Each number is 128 + 32 x the weight over its row's rms, rounded and kept within 0 to 255. Layers, rows and columns count from 0. Numbers have three digits each. The size before them is the row's rms in percent of the matrix's.

# k: layer 5 attention key, 448x448, rms 0.116, rows 390-447, columns 224-335
# q: layer 5 attention query, 448x448, rms 0.116, rows 391-447, columns 224-335
# v: layer 5 attention value, 448x448, rms 0.136, rows 384-386, columns 224-335
# o: layer 5 attention output (transposed), 448x448, rms 0.117, rows 384-385, columns 224-335
k390 086:165095099159150126166155100150111114161126098145074103154126097128161162074119110158154049116160152178152097136131147190112102106145108094119145128077133097120159137134167118147144145080150109109116151111185078116057141174096201053163122133132146063130107080135140102108141110167120077155143131170128125182135116131099122109129125072148
q391 079:147116130167113102132102169109117156119168174159182107119168167163130205120168152157119156095123139111152115134102108186086122151209156089174073141140078115147125103107081111145145104138134122175148137143140111091127115144158115120144096149117168115104074168101159171182132135055122139121174101121147144122134138120096061151098126148173
k391 083:093091151065153083079109135129168129148117110082147117110122152142108158163154117190090169110062174097140158128164123161166145142148150239130129124122115189086142148104129118089080163091135142152142104134083113141166158096180136114083111049188095146115188159103169193113051119110160146157096142141078147147179095185110191092162114119074
q392 084:151158074126123139095166064179058062096100140117094105121150144155108125151108135136161162196120115106124129070147171094153140105117166202133123160146132122078162225133161157169128131110120094070074115112171137146107109157118128119145120157052098127111156085194090158129149144170124123151137170177176072111111175101152115091126153100065
k392 105:151111168108136128088100165103156106141152118183137152146167092130157100123211166109122106102094102145128134120112137131095047137121105099102117105145135094142105129097083114128096134222138120129156114095128124088169132089147099120136069100079111128120083145094185091106171106100181169143165139108086170127107121079085096126056143111138
q393 081:144099093136092126129165144211146088176123123150171195131127160134138096168078097117109154083190151129129041104140128131125156116082123112109129140110148103172109140129148130141176185145138103109075076112138109139139185107125152185144145055099124154157134100102152125147079079143079076169096088157172097121107152126174173106137137090101
k393 088:135124142154154166183157173128091114174074164113141151177130076179087098089136179144097135116125073163097158128110117112093101181130161138106129107104134080157134068139106144165094124131090120095102172109147108166154135170144125134172155164152122180139110110102163147116141099137123132139167153128155106133154165090113087141145126157109
q394 084:170112138096117087139124142101138118151149089139192091121091104129159093122118171140137201158104068166130136069079103114163156156176162155149095090130165138147086085112073122163143086151136130137126181092133124159152130103167168125113110120152152115077120096052190142145160085099066151153153161127159131124164073106134095076101137093176
k394 093:157096127086137131111144130130144166107138116131169106097138139120155208102112082170143101128140143128138171152163111116078163110155139127136112134120116156136168087161136138091113104116116106132123166160114094070183174069140170138115165118132091070161134144159135106143121114157081119107105091151110145083192131143173161172121098172102
q395 085:135166122145100159129089122094084186158183170151119155122139124110148099140255147100117112120162157105142136205131153072093086114172119147134130097146130115134122039146086106126093110121129166128095170086215152088055117086121143116143113132132140129197106202122088152116161101068128175129141100150104106130057137171121080153103099102190
k395 100:150151199097145102079144118137096159154116179100183131104089161091050136167084135130119199125109152125165166141168095164152174150169152203136112142135115166094163147140112106088116167087133169150172138150143131135200097136183124156086119102153117103155209194116125142183094163110193131082091117091158166098152130139166129129132144182091
q396 088:172158102141138163139127177182122147176147188131181099184159162202199065135104155129135132138131115114046089145107132089137094104124069107110100159096181136119135124140081153142132119145115139089122199100170127092103151134171110140135100168088068142113130117135017142161094171188113071202091163102126120174163112080161144119070108095100
k396 098:141067122158112099125172090095127098132162134116133148167138127167106153090112153158101108107139180116152054118122124181090127148073120149128131099082116121132090168091212104123173198156173111080141104140076071151080134147110135144123088074094103202100134137150165162122151151120144116170132113138107087116115112145078080106168165130137
q397 094:114137176109140109170192153121114093138142149147130092160073194166114069078117146136116129130186120122161162133147103081114136139133078105119077122188118163182104135131143139114099078137152152084145187122132132132097131103134141126156106140130163155124159118104092153150120104147089108119129110097164164143079136160156128133107073134133
k397 097:102129111120099099136086129109127155103099125115127159066141113116097157184108124095135154123136139136184121130081145164190160158173147144087085122159102156118111147167180110039167111194137135169152144176090094145119094138163127088077105127195072160093162150192167113111090110127159179158101128099136223137118102206095139118133093166131
q398 090:108117107111097087113180136092142122124129099144121151118201124111072106114109136192094128132130062128174102131103140159123067128115120131137125073090063093136093107045135103120155092157088117128093140136071110171149180061156114104118086106187131172172122140167165170114153128089170099123172166153109082190101088145129132142152092161143
k398 115:065156127102113149161087133081150144077182098101195048099154170114136132185095131180175126127182123089151188133132128099114197088175129102129168133154048176135091087150169132098170156101120098162205165109098145092142100129124127149155154070177097051190146138164119130144069140122096134117117121146147157132170107151132148149109156186127
q399 101:076125088190112114144115119090184159129156216131173064143223154074100087155162115105178155170076138134104140177212081210097114144210136130123170123183105082163172131100118114184134130132121155146124116169134110143136110122135131066163148115155110168151123169132107135136202121057176163133173121161154114131138121175131072135150097095185
k399 090:076145172126101105078138116118060167025188098128110140140099078095104198168108137129109113109146108103129151109118080116094135117142187142147126128148119175120108144139118088089118150124107101188151119159101145185081119092139124092186121139130084084137143194107094173126135080181178166091115132108104120181163131175114092186163149169073
q400 080:168139155133136143121072166072131157179130113099122112102131173051129122129086138168109118164146185113144102111110222176110091095131146075126140142154168142159127103139075112114121140165148146110149205108105126126163071163124143088140110151107133088116161126164143133126103153095059089148137183135121142158178160157140096122091102161162
k400 094:117141091168154147168182103154093096191140113152126165151162130168063115092183138106036148109127107075124086128063138127165091141101133130061130100082155104151068128147080143148159116128106126122047129092126114147112165192096148169071120186046084151087114119104152167137162148155115092108121071165133093103104117134133133114167117073149
q401 088:172129159105181141135113128149121109097092059146154137151120156183134089110093120150141120166143150121132107145104140111207168144065105091121060087052163125121155097161185159116124140183172075125117140159137136133110124207104192156136121110104070176071132060111126117114119099114088137174161071146083122091168160111110182159120148132097
k401 092:212096120122117132052203145119110065160162167171090135180107099121138060121094117133076128134072070121136102111133103114107103148106072119112133131113167119083134098096055135149107141126072098035133127120128129136152168082100097093175143136137115094063042065123150142089127155147116161157130156071145160157146118131130141121138108108096
q402 084:123078115138098164097106032158128137170198124116150115207102090129118157097093090164106129139138193068167151192208167095153118152155141129144159106120117137128147205084097126129203126113171095181127106184126139092161143130121120144157123143089109149149157124105082143115164154103150163110154086148139109200178133091124125197133117099110
k402 096:115127105131174122153225138185128110152089152127136147128177052181113115064093122115114138064130094215165063055109124088184119109094116139121117128103154066140108128155110133114092118134113120116150126097159142129107120197180158156134157170148153072087125129166135052126092111105188130167104202089081115148132120059167130102166142072140
q403 085:173077138055144116131095104117152121080153087109134178108192108151111075142079118124082109144128044177112147098124145125188143105105155139151172141155144140093151179131180152172118138135153116100105104118116098106122122173120099137059171133095149038097138089087129156109125178097146196109101142100077138089095160065108149103115155107092
k403 089:162152151141168116169151125112157145085142094069140096107090142125092124085158109053142140140179169117132172160119124143125158141118138136045157129120132153146110076079171125117125131145125185170182167074095140129143139152107106129147116116178150181188180128152125057156113180118139124107109105186152155135137119051156169162094134191158
q404 095:075098111173100038110101133129134170141154130142063085166153089163099107134114111110188156116085135100163138102107118150072092140134128145158160182100136090102106133113128160115078141132136156099089139093133129134171153160125134117142152066084153089125100123201107140094143152124135077142096098125132071085137103114098213106125115138112
k404 095:160089165142151112140131110136155101107136163109155149101113143144146118143097092114106092162170192174093142100165187069153110094136093113122146145155148103109143174102156091148095175154131123110148089087111148203101179131113121114164130189067137136094096096067068080121127142137115081119161174093107063180072112127110063114117091071070
q405 085:193127100088126128107091103120081108093125129115117085135044130165126187165091139172124107108126145137066121122110173122150043111130095130122117163148080119072139147157122142136124137114113179155086103123083106097138150180099085080150110163091077159090085119107091180067156147144086124153117155115154115128127191098084163156079096109161
k405 089:153103167171124113154073124107122179131108195155087123143128148097158178115183119057134127121068167078134144156160131072176145185085147197113099143150120142083165172099113120133109165151176126177144093147059095104077112100161065114100096139127118158085130174157120049115144136152112083154158140140120145112155142162133134116143161121130
q406 092:122098136181135121187135062105137139133194135169125121102155194121124116145232144169143125132126142153117087135148130121104110143168094127135095093157132103131141119103141096179152109147075113108117104124114143113125151138128099128162131108119168121144137117110161114083151114070093149090108114162150120158103110199093104137166121138154
k406 095:166139088151180114122127132134116095115114160164148129128101067174114069113118104113105128106030114170178078105083149199108121144079116161140103165046106111152087155117111122135116090138172143155086114127073126096109092195090140099138095131079122174114123173121153180126170133114137113183156134121114089096092102092109116118122074143125
q407 086:087122098115156114100104063165151081096096105120137126148205119164068162200185126136125142164109133167081136159122148127165155202148062104066199082156136082106126126143134112102111117098155195099089170114129132126049122159109138142129120186089098072066161117092095156141136114127078095127124105184110160076085118104154135124172138133100
k407 091:175091215147140134123117075090111158157095107111055132160112107145132144108131167134097104147119088154140144102132110122079081102058121144136149135050124141120119078076107110175119116108152106126144114143149098133118087145089123081058129095095148132155100113144125153110170119115137117148062166135102106158144150120082149112085143091161
q408 087:161148148098167140072172091123062119087105121172160162126086149139180148114072152142142120148128137152125175060095147073106195123130123141126121158089140191142164125183225113084153142126135085135126109151152105109123116145156108198111158156107136151117130135154153089137115177151135120110177165111110163126110150128165126168093154115120
k408 091:137179160105104130110123104082154140128078154111051138140143125088132160163179153140169059142036108128083095207157152094064139101101130159061151133184132149122114137046147136094110099122138140097160140164181129137182131100106173051125115112096130137078005138120153126120171160148077116185121130133155179113095127110122128127083155152116
q409 095:135148138106130111096175131091139114121156117175175141072135136169108134118161139120114091083063120136110085101152103143083147101132078152141052191082156111146148135101158126129116131125127071095121105121109133177062097093161133143117086178100085095118106188104122149154134101173091228139171102137118049128093143112142174143114119139154
k409 097:164106102143128167116151021044175099083102137128104083100103130113096135145156168124151136156091147155173161112142117054150124132122137103120139123131111103101110095170118083152149120068150145126085123080067096095181169154138152137103161139193212104109113119107190075150103158106147116135158161112170151092181116135144125139147121123143
q410 082:121126133129086086193099203148159160143107188100100214105143086088110145125176074112112161104104129163159114190170106154140066201113122059134126128091174125128095116160074090093116098076142134153094128148138081115139128142118166140101128138119140114112148147166108175101138102235085101120126186118132131147128178083098105157142105137211
k410 093:135097130157145099096036135141134130133094140110149154108116157116145135120132137157143072169122140103141140091136146147139164168163136177110095143149160112140184156127188112151174143129143110153182129151091127182149175144107170151175154126175117147142145124118157108079132172107115154087150174117119235150128068146179141128153153163102
q411 098:132094094107125107119060139180240144107117176068139113140138158086165126163175069107126101128078135093070166122124149174085124110179100175152189108193076111154169140122100120162100135128085188127115166145162124085154147116082170144118167171137153090111087108222095234115150131093158058111057163141133083100115157184168205128130088104186
k411 094:157120160154179114109185096106150096161120183162103116146115095143125159081149175074116147073112111133119167107133107089156127193138105174115134156082136128129119152108128091161099115150116147111113123161116134140102132143093131095104119108140156198114115206117158076107174173171183124117160133162104115112112108132082144069119072076127
q412 091:149134127117154050120119124153116182122113108105109118115091084178110119095116083099166140186116116157051091100197135134153109150184132091127081098094081096170110103104142160074114071100160108143126134206076099196144168129113136146160136123087158149128123118161092147123083127140128108093171111082135149105113102092141084176118077107144
k412 094:110145113108191149136155111140141068076165073142115136152149125156134154123078166136164163091114093116197107192124125125118158095110127127166100111138118091147147114162104120149182122134140104167128165049056186145110162096129081094148148144118153093143114115193101125171137096118085125118141130178085132132153157152136103065090079132110
q413 096:086131115143140161164125149166151129129220156151143085153130094185137138096133119167099165114173132137118138185098158178139139128104141114174106121073105093181105164111024107128171113077143078085147104107128125072112113112154166193117148123076132102110101106114128124088148073137078157175103125105115067163117108165072103080121158124165
k413 100:106112129121131083108103105072089173117126116072208139125102153156120156204087124144174136128130144108094142111124132143128193128167200100150164110134118164112113186216178148142110127146209134162114147145130128141113101135155149086151131109108194139177216127110058114138113136143102162085122132134138153102196118126114145144120109134150
q414 091:160132111165099085149156071131145094110148165110072113087124083094100174155174084142168186151172075128189163097084112162144148163161137117183130108160132107130095190127156133112159140091150119123148114156104136180113132134158101142149119095150114089146077153123104111091160123057130120126149106092159105115191181135102079131096078101154
k414 091:150099115098179086129200148175145179143093116140149162159185203141128119162121121126125146135161106135128112161085188078142170114133121061110106102124112145166140104152059141117171081134174090083120104112146137134032160137160166120156109125096163157128109106122130062145120065108100145144091076138139115167098116104064151144116075122140
q415 082:118127099131129117115128154123149175101158115110211145144106158115131189126089127089121153089121140168115184120082111147134150152211126144146095162117088169130135117137134117114116153110126140159138131108129140127109110126148176100106105095135122199128090125115149132167134094171158036126088062181118191112115166136092139085176126091104
k415 089:143141141167124133133174106123088123122140143153139138138106022135081094128127132108181151106109122105119083114125140082080118126118160121120096151173111161125125161136162127132106123165176079102072109140145157099138099129108138079122184190085122158115158103075110123116092167157157191104154133199128128140115083134142064128093173160168
q416 087:095134076181204120105106155124119157134094137161141105115134134097174142156193116076102059105168153125106102147164076057127096144122091106149097166065129139094120154122068170177085171089146117138162144114105094149122087175143117129116144166171153145148102072155149120104056162172102133115122104105104098172125139141159137088113053088066
k416 089:088135178086136114146070088103108130101123121068140134118099152110198130164145135096130121142092189095166157166165167153129144179089117165146115129086119152095145141144174122125134110111077124135127141161093108160121137097146130112094151083190120114110155159137149196141121114153110183148144183132178158097100088156109059136160141189103
q417 087:123162183109141118058075094125151119086119138179161166083118116152106113150181120127137119134161145153105160084143111096147138092113170129134119134091093154090116187162153115138087139080102123199162140115085101195163096128151115073090157165152089123158200116118174090134068141169100151131122127186159119159101123146151152132158123115108
k417 093:137116110160149132082173099158117168191089118140078140114162097160194085076151095139125119160093117128203113166156113140114077129095102091096103105066209078156131088118104159116126125153123130130141135085159164140096200142105102120076102119122113093107087086119141050144191172193174110172090109124138169103167139113130076148153137071095
q418 096:209099173110087166144176163175105148109118139114085109146145136122156099116132083122116169105141192120135086132172103134080168124082137132094132149131154166084130131119198137110158180190134150089122166140123121134092162135132142053125185077118095125066122111095072134093124136155183089167129164169131155151144146100148122161129139094172
k418 096:045156134095100054081111091074127181127133136172108171129101111079156204119151135112123118143133093139082132138100162082100098134112099156126135137147162076150114102171100115178092134117139139154129102142175126128187115146130135212111104114158122099135135168110148106177100182120170190087135127088078100118129140159148146142140140194135
q419 096:120091078178159126107202158085145145181148106136196160104069115146112091121195149106126148094126120144114121158099157105140107140048141179127176144115187146090126129158143145164121116143128202214077141101151117142090174142136096149084148140095067108104109131115112147106138101107140158117105093104113138190141135109076151116129184136155
k419 104:085191186084082105130096044178159156084179130152157099135148232105110083162058162134145138133137133063128187152163111153141168116217157145147095162100080170140165129107120119079120107083135137140175101137149141145181125086178128179144135145163147087142153152095114129170138090163221115111127147105154114135111123127169128141138120134130
q420 093:110137134136072142139112132112107098126073106131156095200046132143093089132084112113175170170057100177104137079173091132201114167112114122157108107085047120140117083143137124149128108145170123114185173113125156192135192101113173128134133174175116100177100164130128180093160121178085134119151157178127113103159109134125169157144131179134
k420 089:142085163115162188060157083147176118096136148182081194126159129122200152139138133150073098161127153085171071135162138108151087129133175093069141111149135111051144123073113125078140137122098155137078113115154104086133161126151039104144088121121122104094128093100132182108112132155119125169130130080166146126108165164073142156129130123150
q421 094:145157114065108167104137101140103119097208148153045128050121142148132177116181140112164101073101140099165089105126116126138134184132163142160105134128168125128113161106172147123152135096077077134118146115213139147125086100151117165072084121184074165158134095132069109163127084178173065103146105150090153131146095135114142088156099160120
k421 087:135109109176139120101091075173124084112121149124179108174151086160112127089137124122108154176190148105102166132183158121104111130096082066179132151071174110129131125118072109106112068108092132100135135116151153167108134116151142114166086150114117113082118107101170089106148120117051156176108075141108188133156184091133136121110170030168
q422 094:066104109154099124106172179123153178106114185128175085128119080142142140166101138147128121103119132141118172124138076109113140177135093155155162110116157161135130086132114106107133157116059069118202113136207127167108100178161090156100112151196107121203133140131141143121140121104139153124090142188101043107141188121110176117108078116106
k422 091:090173169138145141136111093149128168155150130063126161142134139112140142140156114117087114112127122094139120117184153145105177114108134117185127129157124124128130206151153166105116136118142172161041106159073104185101155126151198111103081092088111148114151150194145125152061135141112126103151136097144089124114111141125070091137125123135
q423 095:151127072117120127127207114075130071114102165094174074137162132136118121053121138177150110117083109164184130102165111109105164125117132160072148155184152125141127094181142099106107151132149122072130106142143135129065060198125127158133154152137131089194082145141138169135144137130115127155153065235101076111075135109105156101130147123150
k423 093:084100111099147179149167099082082157083094169102132164120105131132132090129107123154134151110148150141143099130108170117127170094126145224124178139091114147088082126098132134125127114156107100145112103152170109118099172136189156169112104172100122154149106149080162164133139153183144136119148083095144116081097119125126107124125076141101
q424 092:128146164145160092121151165106135183118119100137114139141148094124040157120141164119131144089134139107127150150136126147147094147195147111162149116137148114104056154139165126149176148129144185167152059136140103143100117184157131183121092138108106124103097170147199000175139083142171103129109124113124093152202121149109175118128155130120
k424 090:087131115196100113111096120184123066117151153133101126129188133113129092089071064194134154129132161090112074081133131120083148108097158119113111124138096148133119130134117162127063155077140110123167178126056132102128160133153067084123163153069170153081144140112137215115135179132116127097133109161115061138133106193157116071107157104120
q425 090:138074152185102134144111122070055144137120143120103135114063129104125210078100144174110164103160084099135142108132115166111141160129145154109117163127123127137163142136094099132154110094121103160125160146137137194131075155092131136148128147141109095126136095111112072142131120097113168124139150121092146152181129148106110164153133111097
k425 088:074177113168157154115179123154126129103129110163157071126158154120138128131158139149152143186140125128127163187123098080153136130112148166171075144124121116121156163120136142118130094086063207146084122191105157100120103121131147157115141084111082146113110175155158171126112157117150102109095071144155107111145142181202091131128209165067
q426 093:170133108114142193134152169203182132165089131169090133129151117122125143129203135144084140112183176136107111124135089092166130140103129107185130131181132097135149152100189139114129140144079159113102100215081128102108097113115134181140121135174128125118081135107099082148156135102100120105134134107121162108117136140102113114173199081147
k426 089:163173146124166118139076065097133168133085112160088137165170059145151104122077121149099103123076110124067092153090127136088118148167155089083121138095191150082114105105149141121100086132145124116126115155174156137109096116096106155146088159122123135106126148133125174080115159183107114116100084131098123165154139114133133112163145185194
q427 090:132140191117219118109091161097130114085124191128138148099070079116142161200137175181067119182083173108103171174140076088155154138136089089173123136222167169117069104143112116126163104136127081103153160081120133125082164154114136089137145125135153117135161109112140094143142143176137130139120114168108126127180105111137109110151125083130
k427 084:213104123147083103159147108117198128160103131150122113136143092112106185125209103164206071140152086162152119059092156130115158159124154157144151099114093175138104148122111136132129115156124128108119137107074152126101142099128133102153129112115167104163148176137140118147080105072143149131187119089192134186078109145104141156131122133068
q428 098:139177110106115091141145093083112093125138111142143205137093134158170064081096110084131135146125168115152120138112161080112060147088113135114085159096146119109147146160177145156179088105171109117099183098098088160109153184150123139121116184126130173083109162142115170099148177105116160188138133084158185108146133163155083127082156098223
k428 087:093136114148115174129106115153122157163062168146150143098128154079078100162053138172090149157117125069143169131124121147176174145203132134112113082165141137107093123119097111106187107118112144128138102123109112101086148041135184108129145117108128067137107123112123126151148159156148098117142113108128190116127144119219147107126111152078
q429 092:141128090141086198146122096100127086109103147077099194124115183133164087061150141148102140166163120105077071143155135126138118157149118151143090103212128158068090150146164133153126104131140126117084141137158157202060171159125098135159128210122108148085152186125112130155144184150140123107109147074176127097106175120155099144114111122127
k429 094:123120123133134058098096089151071077144118088130162160154160124127119145171140158083171165133036137196132132105128147133125086199143127156104133138138098096177118101135168120109224120192125140104118139170130130157155058109130100106132082064099085122149079128106150166126181136053122141149198079145097105115164106126126121113126194141127
q430 084:111113118152183144081132085178129164101154177142085052159106144123123130151137112115182098215103156130105096172169142121120135112165142121107098107097146087138125147157125101175170102139175153094152119115106088103111124145086164088114132101136121080122189138161109103088178192131131117170095106156132093136111090207080116129142110095112
k430 091:129141089171156189086186139099134100172145114189074151148088140159161148106111147151066183155158145170172112160098120195166104149143147136151143118148107132112102091132190134119136062116121119087088123210045118162182137146125061194146080110133109203075137144128117136133129066108129134105133130141191083138087134068147095122138165110183
q431 094:187119128081134077138113074092137100114093175078105124117101169099154136138152115145123064105134164101114142139118175164167034080185115119144115142058104088105145127146092130134154189093122155120134110132127148184160097193116103124164103153101143121135097128119150146108124108179104062131126082108107095150169105135150163191162137097166
k431 095:116113145073098144077125165096123104148152104054155061099130134122075129087144156140155105154151112137110117203184093144136162157090170128127132135137120122124138174063147116134077127198145121061173116132074126055124147060112126083125134110134110109156131114166128086149149137054075088144117133152182090137184165121106102110096072120114
q432 086:148161101136116087110130093100142105142093171156131155094136149144149185140141171202088121106176070178182141138045130119115129151151098186124138105123164136126127141090148110103137162086110107124114156123189109106094102118144130118124161080078113143123138172122123147093118165120097170144207133120056171119122044131134129151146107123169
k432 087:105105191130097078121059091147037134082126130094112100125050161131211136140113115096114160089098132078132170100179119135144140091135162119134123120068165116104112106112143143107094076135106152131115090119131111165158180104102116121153117113113142120157124156107125104163123125147131140143118145149134111096160112137129126151105156119145
q433 088:124141116102142156122143127144103114141137057143137161152048204112120174055117114041119154161155134110106135133183139095107070173140142100143129191095103131128149114112145123157172073105152081093110158144169172199131117108110146110122071181164100132130047125090054129151176199107138132123115117144058095177166073128093103144169091116157
k433 090:071120113117097153104113175139157138126083158158146190131134059171129164153119152181090140151109169085207162167085036067170133134101139158019039104175118147092151147165079088148113156133120138118136116154110171124133154035162126158103125108127097149068213162161139139131156082059180096157104099085141127083087176125162130130065111158071
q434 091:125132198101116136184095144136065149124156102053142076128091080154111121146080120125138158132093116173166159122155051154136126179159160149093181150104158170134156146096150110084149132139151158142096113125123116094067106223174118118095177077126087089113111129130187107136137144115173190113160132156117105167191145133126139136135072139129
k434 081:115116071161083101094118085116190141132102085148183120128167089098140163117187160164154134058169105106140116126104104089043181153091120231140090094109106094111147172113121115172148142147117159085142114103109167156132214136103158125130111128115121199143123133077108124145146125163101148099104105122161092180133119101181164134098100082101
q435 090:172137141137109091171146111046147112180104155153092146156171157143109156168140100120100203131128067152123100130166083162124108181115076067118099125100107136174096100100133133116065139192107153085128143098154134042145164196192168124147166106165171068162139129108176160102119125148156146110119175099101097167114118136125104134132000111158
k435 084:104131143185118114186129164148152163108123151074194135101156136128093106146157151183176136148142145117152170125101144140067150137161139165165108122147119126070171133109076167142158113095164106102125103154122123158069163104121124159122144093121147147135143132205077161128077152104100126160091105178128167119150105100143125102150211173154
q436 089:107113112150155154120142166100134129153196138122112059133134095157130162186166089125104118107107160116132134135119175178125119072125204169173087111100041174132098100131108115142118143114124169155136102114131160155130114094148078104082080128112210183138149134115060166106163132184117152130147130132116105139072113175125117127162141106096
k436 093:087104171082108080145129137144166119078146126103195169122120169110112138118106116107171206143091125106123139176172088163143168177167139124125122106182158148100090113168148125149126146064167141080102098176147101081070123125151147079136170168070127051174147146121128157145107107094162122033070105100142086140153160144115120110129138164117
q437 085:163104097155101163098110134129088154154129174069089107169105167119108184105093123064181159090111147156190135113142138045123100111158111148148100085152113160133147115155135109115140117100122116172068100116118104092118113173155142094118138156147169137072149150139100143079185106114149132139139146198108138171081182117102151116160158096086
k437 085:144126147063167156144209177131127088131143157195135127083120106175138057151165142145135046131085064126086095149126104163161137125080084136132130145116122128116151174060221142120153094088150129135119132115157095176119117139074146068107162164088053127105148127068184162159128107091205144119160166174109156113157099145188090107098148121136
q438 081:172154130157168133111136168122137110123131075133104154175192155125118145078150159165095097082094167097139158153176077106153073198107140097107048081165154131187116067113084109136082112093177092119106115125079104168086174105150183132143159045168076167072183141146120133154115124115143119080122175130151141124163138116168128140147088151183
k438 083:079118125066116138190138098140182173113123154158168104047088101108129163200118144051147130162098088099160051117122179187084138155155094105117159166142120082145130162093141155077188153104098174158082178170119171079139112198097085091125053152104145126148082110113136151119100070132146189134100168149116119105073101104136145153119118160219
q439 091:115148186081130121160097124140092115141110095161130113102072161157111103093079140154109161139126081120150124066090087153158152106138105128143102100141068146135139082149129148109130097123142107122092196153042146147123061123191146144163091124140128112149149116074128102157126102085133119144127117142179086131140187125097076190141150112143
k439 089:075101074096117142103156145107142108195138119164097133143151133151154109180172161160122087094195127129161147189151150178115164115117181153168116122155102087098102123137139124055109147072121201152151123109155127046161151056090125116098156122129121165110153128159101162101138145103121155151131125080136117080148115128159151081110169146145
q440 089:137129196074120116104123135158159075127132105149125113149058149158148158122184157067127120163091153085137071174062084167129170154134081144102142110189135101154121133124178164118117167173158160120128075115139119164128166155183164144164087104155089169160113108094166189183166094133183142091084097187175135147139102144111058169105186196161
k440 091:132147076142154166161124175100127142110063196109150160146105127114145100109133188200184119135121085199102114045132130109172125136122129099096149113091105166164184076076140116189124118115169164054140125160152172078109121118108112127131119115128183076098117199140114130080124123105145179140171098059102150105141111085087143120144126103157
q441 085:088103124161175089151190151086129123153144128142131133088163129106115094174141125091084148149145152120167130073088138115154117145027168168173047133104152047162100093114166109121126112125094130068196120139117106143153108095142173109116131064087135097111188117147170125158185145093146084135192094101186154189099123202132136073060138085142
k441 087:120152121114109142122117072136058159083129119109160125101148128122103100136064125140149158158133151093116149168170094165164157153122125091126140149102118149160126121170188095133153131184142133120125079125118180085110130136150152138134090132153158098114124134159087151148138081139092120137100159113151139102095154122154133139117195185126
q442 087:095097144061158122146119108082143130153129084145206074142170094169095145169226090175157132083116164138091153147183146151121136152169098156123132144149069148124134094154153123134190136178162124154131159184123146146137155151047103111127105089189132116175077199115145140120138131168124107191176081138108123162145103118079094183094076139113
k442 096:084139163150123117174168122140140140126161124082136127200085133116124161111100190160084136077150114166122115099080113158146120114065176132170143107130172072127119145098117145193168152088137092094166089137152116061186125144182173143104206147102164128105123059136169098146144095111087112069121129169123089092162191093136166112134196096118
q443 092:151183101090186106154150134130099144141113101132103085089170106148127162110098090075118144139117102135111084116144147154107116114091197192126126166062153136101179183113140115145152114145176101086111042037152136159196174121160112130117128130147139095070145163073132107057079178148106155124108139129123121125134076070139150159148241166139
k443 095:096097130095080130108127107123109201093152158138157140178146114134154087118101109138126081178184094172177099168132137182129154129104150108113101097141138127166037107171171166118104145130127069091134129150117144133107189160146103109161123102112104137193097145151125116147122179112153121129118169140106079121126110161159105106168065115077
q444 090:103166118101145127106119122100148104102106182124132103123104121084097171134130101090151179129149080135163157127119132109190125164185173125034143140121114187083067186082171113107121117123132115149126125105102129114172127130104119080090170085142136110183180091139129107132162132080112144131174130124106147151100097104101137117182105125127
k444 091:055087181155156132184126173122061072119147052080086146160171107130142126075184127174137150083139193153114107156174130110160137137108114120091103103062112072136143147110151143145131146121117090127151082101113129133063163140125132118095104127117097158121077136151139079113105100168152153173081114153094110118168176144120142119145176133166
q445 097:100088118133138083083130132112095143074149137091051122162136131105150121072208121159130091133136139159077120135152057119199184091143119098145106144131131048155160097080146132113089108080136107134151113112135074116113094076068147111144165132160170147132170156166181092127117176171099060144123126149131102147101163101103104104160123126079
k445 092:112103152147146172099116137097136139168153125068129171142128152153112079178089118129144188133120162160107156142186169127114125132053125174095124128052100082091142147130090130118117165109106093117134090139130159211121101155140081181117102124119091093142114127125139085159163045108151228144145136115139120126131141184105145167103172085107
q446 088:120091135094122107107111170153122147126119158128205155142104078118160152139115117112076104084071061113104135111150130113125111152143086131140152170112084128080091118116185102129138107130167156166070119125165171098196136100140126143115134136102129182090129125190105229146171120182156195130130159178147114119102190151093134158088198110188
k446 092:169154119124151068148133053117135095133088111104145152077123123148105154121126105115144098112176063158152184140068124094168169138168151177086062086087116067124150176086149151145180137139178061119123159075118147157140095122112122143119127098188114131119145104150170138131097136149150088073116132125129138160149138158176120113167077069125
q447 096:114130117057168129172166114152111050128105152111139075118168173174114133120204104147119130157123141090101086152171062143072127165140164149119118117106164112150078157159149168111117073139148074174124108142150134131077104182141152103105092118080106157092150130159131079112168144130112076088194123169142107142174133130184066085188171126122
k447 094:092113107136130138119083150092210150127209127166137173136121071109125110142164117151130099141150073181127084137133160091165170124112125077108110119142081140156154149148096135113134112175130114124177137086109144130165121110133095086132112049142189142138132152066111165126127194114143155128095137125130170134105079162122170121045115167148
v384 105:160118125075114160144093113119121116085052123141175145104129061112102146083209156131102071074185137139045158070073099091152182142137149101166137140165129143082205154161145133176096100136163109181128160128089149108127113126155080128134092106041145121154134186099106129127140134150067140091081170131122085098196165075133049107115078150218
o384 106:146117143098100144139147098126119126052152111155172156137118123104123124156120127161150144019135108122107136134092146080146117077057112134116077190103111108108170135113098105119110120114161116085163129152117115100142062100138135097140131121130128163153074131097136176113065157171098166144154127110131095095123079102103130132097091076115
v385 098:110147120111150178053141095166128168112158124166113169119144104125176138149063149098151131087162096202123138106112138133092096125138151161116119130117134148123158090147104115160155138176108132115155150119160103123160133118140188135087124193142125103062128154077147155151129183137159121174186028117138149179062144158083160139108118130105
o385 103:173117095114126156084113086183106176099117114124174142126125101170167171159150115169201094125122172051103172156137188143115158120140092138143161161134037147130156118141108120101074093118134125211140132109169150086150120108054109183116123188160087116120210147152138105143078125118175137168099130123117128118115142148104119126122167136083
v386 101:169116150127179098198157054089110068102119159159143095111129100112095171107130183111123122119151141113136171071119096105074111093118108153111077137104116140178103076108145109142075159174080115146164124133113125111101087148146177080130114155136143050126126088152127088138135118155125134122158119082098138173097105167095121138151155204110